python train.py --num_hidden_layers=11 --hidden_size=256 --num_attention_heads=2 --num_key_value_heads=2 --head_dim=128 --intermediate_size=1024 --vocab_size=939 --hidden_act="squared_relu" --norm="rmsnorm" --norm_place="pre" --norm_eps=1e-06 --positions="rope" --rope_theta=1020.0 --rope_fraction=0.5 --qk_norm=true --attn_scale=0.13 --bias="none" --tie_word_embeddings=false --parallel_block=false --extras=["gated attention", "exclusive self-attention", "value embeddings", "learned residual scales", "capped logits"] --init="uniform" --init_std_qkv=0.0253 --init_std_o=0.0 --init_std_up=0.0253 --init_std_down=0.0 --optimizer="adamw" --learning_rate=0.00158 --beta1=0.95 --beta2=0.95 --weight_decay=0.059 --lr_head=0.00441 --warmup_steps=495 --schedule="wsd" --decay_fraction=0.603 --decay_shape="linear" --final_lr_fraction=0.0 --batch_tokens=[16384, 32768] --max_seq_len=1024 --doc_mask=true --train_tokens=147700000 --max_steps=6207 --dataset="wikipedia_en"
Each number is 128 + 32 x the weight over its row's rms, rounded and kept within 0 to 255. Layers, rows and columns count from 0. Numbers have three digits each. The size before them is the row's rms in percent of the matrix's.

# down: layer 3 MLP down (transposed), 1024x256, rms 0.109, rows 981-1023, columns 192-255
# up: layer 3 MLP up, 1024x256, rms 0.116, rows 982-1023, columns 192-255
down981 089:140102147106181125132095098113116124164103124140179133139111091158083096148083085132124164136150136150177181129120150159094089167148136128072132127136176118104133149134178119143125138082168131
up982 038:120125177202129167136145130087102152153107051103126122097083073117162122136125090110142146143128153207124169120115153132175091068134106088130104154147120170149178086150147171182121082156107135
down982 035:092115155145086049076181044042139129132064141095114206117114136138126114112126164071127110118088160135106166149137130117152108103180088115137149129124150083140133138110077119131123180122043117
up983 108:126118111099132095138095107082129147098161122113120064125081145132101125121124107101173080161108175158200150084154128152217085133098166137175115179143177159148127100077122157114112095129126107
down983 109:184076130094174137117159115119190152053116091128117128170154158120211101098157178169193143147120161098123172097124132150077125113071116104132140099163164144122152135115143087151118129124127118
up984 104:146131127128169083142114098126131111156197124148144131146128114191147113111080107121182132110090106163129109120087049133099162123096126164137110138134137165155158127187075120107160126104137127
down984 101:132101118151108170170137120126099162139107097130125147157156150211181100107150182129132128146088048196090159080133147135116062144108104080136123119112129079130133141157108187102158152080151152
up985 104:149188206146132161119120107084094165181150145101102068104123149129186159122104163112123111148120135142128153145068071112127138097149149084092057141172099093134133122152147054142144096121108122
down985 102:057082192099147072112097090163101142119157119106159098126160181173170128169135112122133135153207162138077112167144149089173092084121148114083130154163087104104173141112092125100166140157104101
up986 116:128095089248154169121113089114100105138141113109114140152096136121118118121097111077169161112084126129131189147134109151116155149223071143121171116148132150162164091139124160119104012115052090
down986 109:156137165088121108136097139098136092072135090085131240167090077121083138179146066143104137094153159078131141143139125159129146102154144139172102171090177159082154169112105092145155173127213120
up987 041:092168088150129154136144152138085148153109073122111100113133111120176115122125113051122132109121133171156133094097144149152115093147098099174085136135111156157159178177093146199087110136081161
down987 041:161029116155102156140114143142133159089121174126118149123105120168094127086136161084110186087154119160156175179122172132157140153200123075132081114093117154098148169084155167088143135146163099
up988 112:132098142137156121084075134123117157188164154055146098115090102080124097094106137149103062166124084142092160133135113144100155145116072046131149129141075157124136099150143115162085124168069144
down988 103:164159183158109151181081164139092179143137149097129164161108119118146129059194065162096117178153110160159111142127123093138133109124123105176158088161164144127065220071162117148148145151119099
up989 100:105101115185150161156108100218177104213117172154106069119145099115110169141156152114140113105154136153142143122134168144147118093182138154149141133107148146109114148111064156108155116129105125
down989 102:110119099117131117161093173138175104136174146104194216098105106131110149138175140130117145123141121118143104140130093130141110114132097118097168145091145161136107200160174206159160115195161112
up990 104:157136121176077195102102142088056141140103154149091134117133029150120153104157052109106082140166140138194115116136131099117129119163113065183122155137175176128143179155159121136131119127123161
down990 104:096139152139116151110108069069139133215074138168088080151189160155135123122167135112149117088115119150120128077097144125115131138150176145118123108180149150100137106118119127141128170087145135
up991 103:126131084160125189119171141122143104153121121109120156161101077137172072154110101087102131173145128213128203197071148148117125092085140108204104109195084140123099105144126074154166151119172132
down991 104:175114118156162089183198084109103055122151125154124184118128107143105114118149080104136161089120080137113129093149161184111133157106105160204116174161146123180112142093071085118100139100146137
up992 088:117153099138139137118176208148193136149101122098146098147066083178126139150129063142139104135144150126180137138111136187141081145087071095081133110117143101168153154158159160122134078215125140
down992 090:093108129127103129118109115094144132208089138130200125176112113180110121120090124161118144107134099122144143144101128119162131152167141157098114126056088089171149192113128137105135099111185040
up993 095:101082145131103140134192130188145137114076120108145115125116115156202162068134095139152165093131147114145097143151082137149163180139093156117138134167158221134167152158143112169090138187116163
down993 095:082135111125102123153135119118134135085097211095167135120163111124135153141081129169071108108174138124127154089145154107137147150116159153074105134154166163098102173109127095157122141154154155
up994 101:095109121143171118139109096118139179066121068178134081113054112116120111187084061093139104096127139131170136207046146165154114117187126139109154158144180131086209146183092116111151109178125168
down994 100:130036136135112151157142164114146109177162134154130047167058105081099137172110096135111124150115149182079147162066132120170151065182110123075123070208155131126109138134140102117116149157153163
up995 121:117188117120169185125127162140137100068135160105106143135078092142140162144147118067167113131063120117121170153076134118094124078092095117160123104220165103139198111169130114159151139121073156
down995 111:174170087102132086092056130162110161146096072147128143129154135166079050116119105117114021125189129037157097098139059095153151170215118167118130129088161131073171122054173172096132126100129076
up996 103:071147109175133137106101095079127121128082079113107109144130162131160174131106103157127074126144138135154109167134111120081131087180046115129143161086050200108177145103085119125150115093142131
down996 106:106108087121115115122172080121147148178151131102143127013096098136112166152141028128185106161136110154106100143208130103141135089062117107163118165117139142123149061138151070131117116131100167
up997 107:146177084119107103127124133108102116127068146124138112121079182097182145178138144131157101133107148154182122098112102147166079095124084168146083108158162139131208116176116093152118118093114200
down997 101:102135118122116108127126129106151130152184174101139142110113158183142087144119118117141132173157113093102108079094134160058203125124130136142151120155119158149104144100167122065174113118160155
up998 091:141147104118171089170107116142146206170115089115109101129119163125121161155106051098146096139118135136124133095110160109177076113128072173134105144109135113138197122133164092173141122127120116
down998 097:137078150144120056152086128131115123129069110113090172145163161140108101090092133138140116115141100095113125096131203036118078141126130151126150117078171159170170182082096102154159118125149093
up999 095:096111119184138067119100110123066144138098127145075137149123160133163108121085122140090160107112190147114126171100136108169177050103140065162142107122121121197118124170172140135115105156134107
down999 098:095196132121149074118202096106053153142132155156106195169074123107087034156139118082128121102134125104103108165043071114134194085111152114150139155161118075135148183114104185165125178162171117
up1000 104:144097122207078154192112157091163207089081106109102088142130125169195161136134107116103087122138162158161147143144116151077130103131112102098114100159153209106120125155145157148118188122122155
down1000 107:110105143186109117167120138113110160100162116138126161101168160151107038148154119161138127078121174163136143145151154106141090121066144073111076069160126166144127105107160143129114104166218077
up1001 103:123173047106176065095188116140094118102128101122085151133084060169137118115145123128177152117112183146119133129097150114092146126139115054119116138127184127130129192192065069169114089109136121
down1001 103:147116142084130165131130107152080076162140095147151081118163181180137124104124122147147126074114115122091110124203106135113048099104140109131139119065087142177072119100068160092071088070164085
up1002 095:072129133140128110121135090081101203146085163150144135165045108136141108108059126119150109110030170159154161149101078131142149154118149120223170166157176114118140063104072110105089103140099123
down1002 094:104133123137131128138153113110138129115190123131221171142151136129136055116141114097165152089137111121082085117153132112139043148170096112172184139147105111117084113130090117141130131143181141
up1003 038:122119161187122148146122084155113127139081145133074105105148132120154176137106117055127136134080131170132119097122149120167116088091074141161098163161091174099144113111110122179082112135095164
down1003 028:125149129148122130104203118144118081051103124125129110119170118241192117176167145127095067063143088131160109145068094089155123119109141136128123124155157165086140171123136136173132118073163118
up1004 100:153134146171124089121099118109112109117159141079136116177117134190118073163182099102130078161125121114133140111094131077076119144088102079145102120163131170091124156133150149161148151140159128
down1004 100:168085111126094165130126094174130092172167171184133152096177122122098126155087128143125091180090101144132209112142113118134131169150059138137110107140114108133102125122133133136130076084087218
up1005 099:076120088191138168114080148118151141164104166133165106149156174185182164119114084145123089104134151156160163085096198185103074115132132111140110151124102136082170198151067110200077137121148151
down1005 101:128104131068170114198145146249112103123127092093187137183108083125114150169065156173156091104081130158141180128162191059109162189153144206121138101151146131108061069084066111144051119087152141
up1006 105:098177162111125124064149161087054137171121145169133123118136129133095099117063131129174124087067111089092114115097097115138119110124148088136038125115138145149135064133090140158120084151092094
down1006 102:133098145160102129154127140121117157155130158145109133178123148166156113223114169145041142145092147141130142109136090132153100192111103187122108182165151151070207166137147132134186131104127067
up1007 094:108148135164198085089131144088094159149141163093111030174126153145163137136109142090102052049159208155112122069110106149097142099110140128166152168099131135148153130178081129136093088126114099
down1007 096:094047107089095091128149075133088132100102075125151121139143119139116105129103108072111113076134203140082080097164113115111127106171143122087144159097113082138120122135197134218111117172183098
up1008 106:098131073145141096160147173117102150134117151082149137077102109136174110146131153082117116110166173127204116167146057130150083107118118110142082142099105121176141175153107142084047090107063103
down1008 103:144129109148158127138164130148144111142131163105101095096084158183143143123139174102142100116115081144187093126123167114111174102096121114215138119158088154117085073159078184106071174153124155
up1009 107:162118181116087094143109121124092171099128136142155111125068103170125124165112152063111092076089163213173172170162108107170041171098134147138135128069105163153196102114099102126081171119159068
down1009 107:152112154122167094094149116102194118180149064122104108134112090129133145128131104193096159116191106117071097168099098177134138097139149118133111174137098095130098144155101067099109125108189115
up1010 106:100139131109078084153176100118174141087117115134118124064042061118159176132146110131074129119112122200181174130105081229155077127119139116142156152125105128175193181195098143118135103125159138
down1010 106:101076139112076088093135175092091061120142142088141124192056174123157123094116143134121098110137117153159121127077110130092104130158129172085104165095113144124093174112158153060081194150147141
up1011 097:110113121152153143122142081188192083147134068141141118089133096112146191123133084170162170138153115106132149121089144158194126067079157109133124173105150155212140210125157120172105163159134186
down1011 103:154113139119112099117153114096113104142078118103164145096125137096113172128151118084174158066131083120142115142209110107149143096106239108136191158165154119098133185168105142120157209150151146
up1012 112:113123188140144157148126125141149123193129155158159094098160144152144126174097105097139149131128108135216165098134114131183094092067106119096099178124117116204140166142097166105169123112121089
down1012 105:086195149108089156100117218081134130069169162152115115092142030148135157145155127122087146120155116113047162133113114083111125120071079137097157112121113106095120119123113164180086157190064091
up1013 047:115143145134106155103124113140127122132076089112110118093122125117152149133102083114182123119109175189171125133023120169191126085097078142132089140148109129140178147134089115119087097136084116
down1013 048:075137120122093093095140035128129126180144139136120170165146121132119172095105131129124137095161116162121146127164156115153144100156114141141151170030103063188140132144070118121143144107208069
up1014 087:123178122128113147134124115183086165132151158163146104118100131107138124144130110040114179120126130195108140123120103192071146160097102159144133104168090146125127135135138143163152136089133100
down1014 096:136149144040064109152116154171096125103130110148127110103162105079066085159163123209081191109160080167102172121139076097169180153162109148092157066092140118132150158097099099143106106110149081
up1015 088:160137130135087160152140198174122070089116117107120090116195139072131189132162068135108126172145131143147168145158154122127118168111149124184125091167070150143121157110150101150109109162116139
down1015 091:146126109169103104109191087158125159149180123137152152154175124147102069129126091101105150092137199171097144097069143132079091157167116154095146096146136105101152099173043104129118113116127180
up1016 118:131161141160154191152120189107151172144128087065093147120133113115155104110149138052126134142134121123147125143164156160172143133145120136087088168146154106113189159104057142165129129164095122
down1016 113:099155096106066122153153133098135128149094124077124207124121164139074095094129091132110135150129103223139133165111182165163135103159124094090146141160160141092142145107132077064105090143192118
up1017 097:159193121133134136105156187089075121086133142072087134040129153139184087170159100120105144195061175107148162140134084080127163157136149150181159088160158121139177060162144100158151175120130143
down1017 098:146096118155135114107157125175107117146131135127157066105089068110046065106106095080111142104199127134030145080132179179085114169165104139151134137145143133101083122109123109141155093159114099
up1018 094:158173096130158092087155122171100120140125165059118085099140102114097126153150021127083106125134162138173152140104145137071098070141101115086111137137089174115160105143103109136099145128106116
down1018 097:177174126169079086116099119127099159117137131099091126127115190153153148105130122102085084097112168142111108101115161158059110166130158149112131119122099132116151102067174133061126139155070119
up1019 099:028147153118135131165091104090125154204138146119174147089090112142145102122163092118114118109128159104172153132146164127140118158126140134144126187155173179191145072137083155151072092104008115
down1019 095:112154159096188112090123126159122087120104150141092141123175156119099113093130139132141122129132148124048126147129131156140116174134228215128115112164060148149097119119117110093106149118099145
up1020 099:082098171146084088166159156178179156106142058127054184094144093119140074122146073113130164090121222153117233121137099158150122087156132150175133120143135165124159135136109117189131124118149134
down1020 095:131161084160129131173151129189090168083128178152101133158081152109142057150120135110053139081081158163149142140218091103141123105121158102137160101051132145109181090108094105151145139172137099
up1021 102:099169167108141153130068130096124163140062119144111099109155153118123118098062147085111109090091141157159132087112108106134170150159139134102097108169110172142143170150119101133090134142085091
down1021 101:051094176092137148143159094120140176124107128077144139076103136116052145105096128133142184084138124106124150132110161061132183159157149152135106188064105166095144108114160143087164148114079182
up1022 106:160181108143132100118157101104159153133113135081140088130130140115184186133044112092135128153073105152165197146137093155165152126147123128156138145166128145107135093171155065146108094124129126
down1022 103:126125162136120129064119115151139139118121076113174085214151157145076183099115131106092145080095112100144122180116148035085183172156132088081144154135112140165041127041131118129075128139145108
up1023 096:094113146160113161169131137139110168141081099104152158121189120176128164169146084112109092089099109139158119140104038134116099140124081073175139139130106176150142086191094092110094155178134091
down1023 096:138129101140089108158137120130154178117124128172097167109151095168124158146109134150112130119182085098129115132135116116077079129161089164158151093115149206132139154114122089228081087152151083